Each number is 200 + 30 x the weight over its row's rms, rounded and kept within 0 to 999. Layers, rows and columns count from 0. The size before them is the row's rms in percent of the matrix's.

# down: layer 6 MLP down (transposed), 320x96, rms 0.122, rows 139-149, columns 0-95
# gate: layer 6 MLP gate, 320x96, rms 0.128, rows 140-150, columns 0-95
# up: layer 6 MLP up, 320x96, rms 0.125, rows 140-150, columns 0-95
down139,097,163,223,223,150,187,146,227,184,220,186,193,199,212,154,233,215,175,211,164,245,177,183,178,186,249,243,223,191,135,176,235,102,206,171,173,202,187,171,219,169,207,190,227,239,245,219,182,155,205,223,201,211,180,210,208,245,205,225,227,154,234,195,179,201,142,182,160,172,200,156,193,193,221,187,217,179,207,225,226,197,201,143,184,202,217,245,189,209,250,184,197,124,207,182,197,161
gate140,103,155,230,257,190,202,226,222,163,142,221,169,196,202,196,174,170,163,238,197,191,155,168,194,223,177,187,201,197,188,181,259,196,174,157,209,189,202,212,222,251,141,229,219,195,178,225,185,196,241,191,189,233,203,188,249,225,192,228,234,177,220,213,190,214,216,186,169,198,237,166,192,231,145,232,143,265,181,171,280,201,221,263,192,189,193,170,187,218,172,154,191,267,215,180,219,197
up140,095,209,208,150,223,242,201,206,138,244,241,219,224,189,200,172,195,207,241,178,202,185,196,217,188,205,196,236,227,231,131,209,160,227,155,219,188,173,242,181,220,130,145,187,201,243,258,219,200,220,159,166,284,230,178,180,246,207,195,221,155,205,204,198,193,214,186,155,201,221,155,205,222,220,213,205,231,153,192,231,218,194,207,161,226,160,162,147,201,218,186,249,229,218,203,207,193
down140,096,212,218,181,257,187,153,174,268,222,188,182,172,223,199,217,239,229,151,204,257,138,164,231,201,299,183,210,185,210,197,170,239,220,191,206,269,188,176,175,208,207,193,212,192,197,188,206,187,217,227,212,163,149,236,201,135,174,206,177,224,192,199,206,208,191,197,233,203,190,223,182,240,189,201,193,263,174,203,177,255,133,220,234,183,243,199,206,195,205,196,172,213,144,185,186,208
gate141,104,197,210,166,164,186,201,169,224,209,171,174,224,191,205,197,210,248,229,167,241,234,267,211,195,191,146,213,205,235,192,192,183,99,168,198,237,233,241,191,193,220,211,221,181,224,209,183,191,208,214,225,200,202,283,222,126,215,179,229,206,171,249,207,193,208,201,217,219,253,229,192,169,237,225,212,166,204,160,193,181,202,173,256,230,201,204,204,235,283,244,189,210,198,177,178,211
up141,109,205,222,207,193,181,164,244,187,171,218,221,196,275,215,177,182,211,240,227,227,202,194,209,205,190,234,222,168,188,140,256,179,165,169,166,160,214,172,188,193,179,231,210,136,187,212,153,221,171,199,235,219,194,229,201,166,149,206,232,204,252,250,167,210,184,237,213,218,197,237,135,189,226,284,187,222,243,195,208,194,217,225,174,219,225,178,162,163,227,171,163,227,237,208,234,171
down141,112,224,207,263,230,246,188,217,166,191,236,223,276,212,215,221,206,154,163,215,200,219,156,214,160,154,231,175,144,227,228,178,214,217,208,230,209,264,180,230,174,195,269,199,206,206,194,215,174,157,207,181,187,217,203,196,196,201,176,205,208,235,238,179,169,211,226,240,191,193,196,192,193,196,228,201,156,254,284,181,200,189,168,197,162,197,225,250,196,210,242,172,200,222,267,158,187
gate142,099,241,242,200,164,234,222,243,199,178,204,139,209,237,174,198,151,175,220,176,197,221,175,178,185,233,165,192,188,211,219,201,169,122,216,189,215,172,181,210,211,199,208,238,227,236,233,216,218,220,156,172,233,185,197,195,234,207,169,179,189,218,175,202,217,202,158,204,218,249,243,204,163,163,197,180,194,269,206,228,190,242,148,189,242,243,268,161,217,199,221,247,223,217,259,155,162
up142,096,205,190,180,187,225,182,209,237,272,209,171,230,187,188,204,188,192,213,229,214,200,167,215,154,238,146,225,258,215,159,257,167,212,178,171,191,183,214,153,201,205,144,182,258,173,173,273,224,215,217,300,197,215,194,166,220,157,156,240,217,191,157,216,195,187,215,166,219,234,232,161,192,165,231,207,214,193,183,199,190,149,198,160,224,169,225,218,211,171,190,197,198,207,233,199,212
down142,096,191,167,211,201,243,272,184,227,261,175,185,248,211,197,142,193,223,187,167,209,217,191,260,234,191,202,214,185,194,158,199,161,245,251,212,177,212,186,228,213,188,173,234,165,227,201,146,213,222,203,165,213,215,166,231,172,207,215,128,202,277,206,177,161,221,179,188,163,219,218,184,238,250,194,221,203,232,184,167,176,178,191,189,193,179,253,224,161,207,202,258,179,198,155,183,225
gate143,106,212,259,212,178,210,196,224,201,201,262,136,226,184,250,167,225,210,231,166,194,258,170,168,247,208,210,161,175,183,252,185,194,183,176,171,203,202,174,186,222,232,192,180,239,241,184,257,225,210,171,179,181,192,190,203,205,168,193,186,214,237,284,169,183,150,198,185,217,243,171,193,232,227,206,247,137,191,253,215,164,209,217,184,178,201,187,186,193,229,163,153,243,182,185,161,203
up143,098,170,245,251,194,208,210,196,223,156,240,246,202,166,207,147,231,238,177,225,219,217,288,186,217,218,140,180,218,177,151,240,235,213,211,199,227,243,171,188,221,221,149,188,208,169,221,174,196,195,204,244,198,187,199,196,239,190,188,111,208,229,213,224,161,176,182,223,280,182,191,170,193,223,211,232,170,168,211,182,154,182,185,192,244,234,219,233,209,185,195,220,205,207,211,180,166
down143,097,232,171,208,214,235,233,213,186,176,221,138,238,174,182,189,183,165,177,154,193,238,205,201,182,227,195,163,185,190,197,208,256,208,107,200,169,177,216,208,244,193,181,170,218,136,228,130,239,218,148,214,202,221,194,205,185,201,182,228,242,194,186,165,269,242,108,169,185,204,204,198,197,243,222,192,197,183,171,210,234,159,195,206,200,160,198,220,196,193,202,192,208,226,243,194,237
gate144,097,164,202,216,218,167,208,194,144,167,194,184,182,222,226,252,228,229,204,232,189,180,191,195,193,256,183,215,172,175,214,184,214,168,167,221,152,191,220,182,283,184,193,184,198,185,133,168,176,207,171,159,246,167,219,174,167,234,195,197,175,124,223,259,216,161,194,187,253,214,171,203,144,196,220,158,171,235,154,212,199,207,194,181,192,232,223,199,218,185,256,209,174,225,190,212,262
up144,095,246,197,152,166,162,275,210,220,180,274,188,179,219,215,182,185,168,232,169,213,194,207,150,184,219,221,214,164,143,210,223,223,185,230,185,210,202,226,211,153,208,174,241,234,168,247,204,192,170,180,223,196,220,203,251,214,205,199,179,233,262,228,264,242,230,226,181,195,182,248,186,205,201,181,261,201,179,204,182,185,243,220,233,198,202,172,234,193,222,199,196,223,133,236,232,166
down144,094,152,191,180,190,212,184,187,147,222,214,153,177,201,168,185,187,230,165,147,164,228,230,216,181,208,146,233,208,212,175,209,177,195,186,201,246,195,195,202,160,202,211,181,157,126,219,213,194,180,181,212,231,194,227,227,222,190,151,216,146,239,168,224,202,228,215,192,199,197,122,210,177,170,261,194,158,241,191,208,191,186,234,212,176,177,187,118,217,162,202,231,239,137,242,226,214
gate145,091,215,185,157,177,255,229,215,182,199,219,250,182,216,182,189,198,237,164,177,232,177,149,145,250,208,153,221,205,242,161,208,175,212,272,176,143,250,204,283,186,172,230,228,212,181,242,161,189,203,217,200,171,211,186,171,202,171,206,198,153,208,228,174,242,200,135,245,255,192,197,190,217,176,229,205,192,197,216,239,224,186,153,160,195,175,221,186,192,208,200,209,201,209,188,176,156
up145,088,204,190,169,258,251,144,162,210,183,225,156,190,250,197,225,214,175,192,207,242,191,211,193,207,247,167,203,165,182,213,216,197,168,167,165,163,207,192,193,211,212,153,231,237,237,196,183,219,219,218,230,188,187,139,194,176,163,228,145,114,238,260,196,198,180,183,221,183,259,170,191,176,187,215,186,151,234,211,215,229,156,196,172,182,219,146,216,234,178,179,192,171,224,214,239,169
down145,090,174,199,241,195,173,202,180,233,245,221,230,135,156,200,189,152,258,248,185,150,172,185,161,263,177,201,200,207,198,141,209,192,260,226,159,173,219,196,264,148,218,214,183,215,160,212,203,221,211,234,206,199,216,211,169,210,176,221,196,239,190,188,219,221,182,173,149,239,202,229,208,232,139,207,229,228,175,229,246,207,224,121,226,199,217,206,167,164,200,210,195,212,211,183,200,222
gate146,097,180,216,121,225,160,185,154,233,216,196,243,162,223,192,226,253,160,171,145,196,197,126,173,176,230,208,230,220,194,222,230,182,174,212,168,192,230,204,193,198,165,146,191,216,155,263,161,177,196,224,172,186,204,162,223,221,198,241,195,240,209,200,209,171,199,169,211,216,165,212,198,225,210,205,214,239,156,164,236,185,190,258,201,196,240,207,260,248,178,237,212,157,169,196,191,176
up146,098,210,226,235,199,236,237,186,154,175,192,210,280,208,227,188,183,222,192,179,165,245,207,237,218,195,192,167,153,211,164,236,189,237,201,208,145,160,192,202,151,207,207,201,198,295,242,214,229,208,212,240,198,220,194,248,190,216,233,214,215,194,163,209,197,144,238,230,231,131,167,193,194,217,204,219,192,236,179,208,194,223,207,236,226,244,188,156,164,196,201,164,202,226,129,221,214
down146,099,221,192,206,219,162,167,201,185,204,224,219,163,156,201,228,146,223,172,220,215,167,216,155,165,216,233,216,116,172,213,153,184,111,202,250,235,186,165,196,182,205,182,174,238,224,177,159,161,192,251,224,149,191,190,180,208,174,178,190,155,197,212,200,175,184,200,195,185,231,190,210,214,193,207,150,240,124,210,186,201,155,159,180,237,213,197,195,198,163,208,245,181,247,209,162,202
gate147,094,204,172,178,173,227,249,194,248,220,196,186,200,200,215,210,160,212,158,172,206,195,285,201,188,222,200,189,180,192,229,162,188,148,264,182,221,185,196,229,218,194,191,181,195,181,175,239,137,223,196,213,210,253,186,225,146,192,230,236,227,251,169,260,173,218,182,193,217,177,130,219,194,215,177,143,176,223,190,221,215,223,228,249,216,178,135,192,251,223,176,222,216,196,191,148,202
up147,096,219,195,243,168,240,254,259,172,192,180,209,261,190,214,148,160,210,214,177,214,210,273,194,190,194,211,208,202,262,211,158,218,218,212,173,215,199,160,228,213,215,195,129,197,166,214,172,190,196,230,231,188,195,215,152,175,188,164,182,210,198,194,211,251,192,235,247,209,181,180,238,239,176,200,214,187,261,234,220,208,240,202,183,156,209,155,172,224,140,234,231,169,235,223,203,156
down147,097,203,239,221,183,232,233,147,207,221,249,230,202,186,162,191,169,202,197,208,205,176,193,207,215,190,189,196,182,215,179,180,246,200,194,211,154,194,202,172,167,205,202,207,188,190,225,223,208,153,136,228,189,254,184,206,213,212,206,221,229,219,229,222,203,194,218,247,192,239,200,183,151,134,223,195,200,204,246,169,234,185,215,166,236,174,243,157,108,234,181,95,183,243,244,208,207
gate148,106,208,191,208,194,166,201,185,191,217,177,251,212,226,247,167,190,167,231,192,205,194,175,171,145,232,155,241,208,224,220,178,194,194,213,172,176,167,177,203,194,158,181,225,200,246,226,171,140,196,225,209,185,178,223,234,210,200,173,180,177,206,218,261,217,200,214,188,272,206,209,179,169,237,273,214,191,230,124,275,197,236,172,261,241,211,195,179,232,197,224,157,215,210,226,248,178
up148,108,197,178,177,205,211,143,198,142,204,207,212,181,161,191,176,170,222,183,165,178,221,196,172,172,231,177,213,202,171,218,208,186,185,231,192,191,160,244,220,218,136,216,242,179,189,224,231,222,149,217,231,161,147,195,242,208,158,202,200,206,248,188,231,220,151,187,161,161,198,202,176,188,173,171,188,196,245,193,239,218,278,214,203,153,205,210,188,194,288,246,234,192,234,223,233,251
down148,105,173,159,182,204,193,184,216,176,233,213,153,201,240,138,222,237,130,168,174,206,250,213,212,191,238,194,209,204,156,190,250,128,216,237,233,158,177,161,205,246,193,214,209,216,179,173,191,157,215,187,196,214,250,185,214,264,234,186,212,178,241,174,183,231,257,207,246,149,224,189,210,202,200,161,181,184,245,154,203,226,199,146,157,218,216,217,188,214,236,194,213,229,197,173,225,200
gate149,099,188,164,232,204,216,183,246,190,201,196,191,173,196,197,183,160,222,214,228,182,164,176,226,151,184,198,196,261,253,146,233,148,167,220,142,227,218,205,223,195,167,136,169,231,207,197,188,199,185,213,187,251,199,214,209,168,154,170,225,213,230,201,253,191,192,168,159,207,240,206,176,175,165,284,186,185,259,183,219,192,244,190,234,232,221,149,176,210,194,192,238,246,220,187,237,216
up149,100,222,227,208,246,220,210,204,199,183,199,177,242,220,219,157,236,246,226,189,203,207,184,217,189,204,143,216,201,225,164,184,119,186,223,149,175,198,220,204,191,186,244,180,200,245,185,246,216,198,219,164,203,223,190,197,196,124,223,228,157,176,218,256,226,160,201,198,148,209,170,176,207,192,159,213,170,282,168,199,261,226,221,222,215,215,151,170,201,156,222,228,246,198,223,167,210
down149,098,142,197,196,157,185,160,191,193,214,199,166,146,207,175,217,135,156,177,231,193,205,186,174,221,243,269,234,218,185,155,211,198,234,204,227,191,213,185,186,160,158,165,238,168,182,194,163,159,191,226,204,190,195,189,254,173,232,241,206,165,256,160,249,167,236,207,184,188,178,200,157,248,217,197,238,215,194,214,189,192,159,180,171,207,163,245,173,149,187,203,181,134,181,182,225,201
gate150,098,217,188,204,256,173,170,218,160,208,183,178,162,152,170,217,214,218,229,216,248,157,159,191,210,185,155,184,251,256,154,220,132,197,167,193,198,169,235,193,221,161,162,206,204,238,171,220,212,238,211,189,176,204,243,225,198,174,176,195,186,167,219,239,268,218,191,208,214,220,184,243,217,168,254,217,171,212,146,230,221,216,183,218,224,205,198,152,220,182,219,192,171,284,205,169,201
up150,096,170,186,176,261,188,152,206,224,159,149,177,204,202,189,174,162,215,189,261,215,177,170,249,179,208,210,186,169,251,168,209,203,210,204,210,202,221,213,183,194,200,177,158,149,159,195,268,201,253,238,202,228,201,253,217,191,203,152,218,205,158,216,188,202,182,226,189,183,224,195,256,222,174,229,221,187,181,127,207,176,115,216,217,194,156,207,174,200,173,168,173,188,265,207,203,180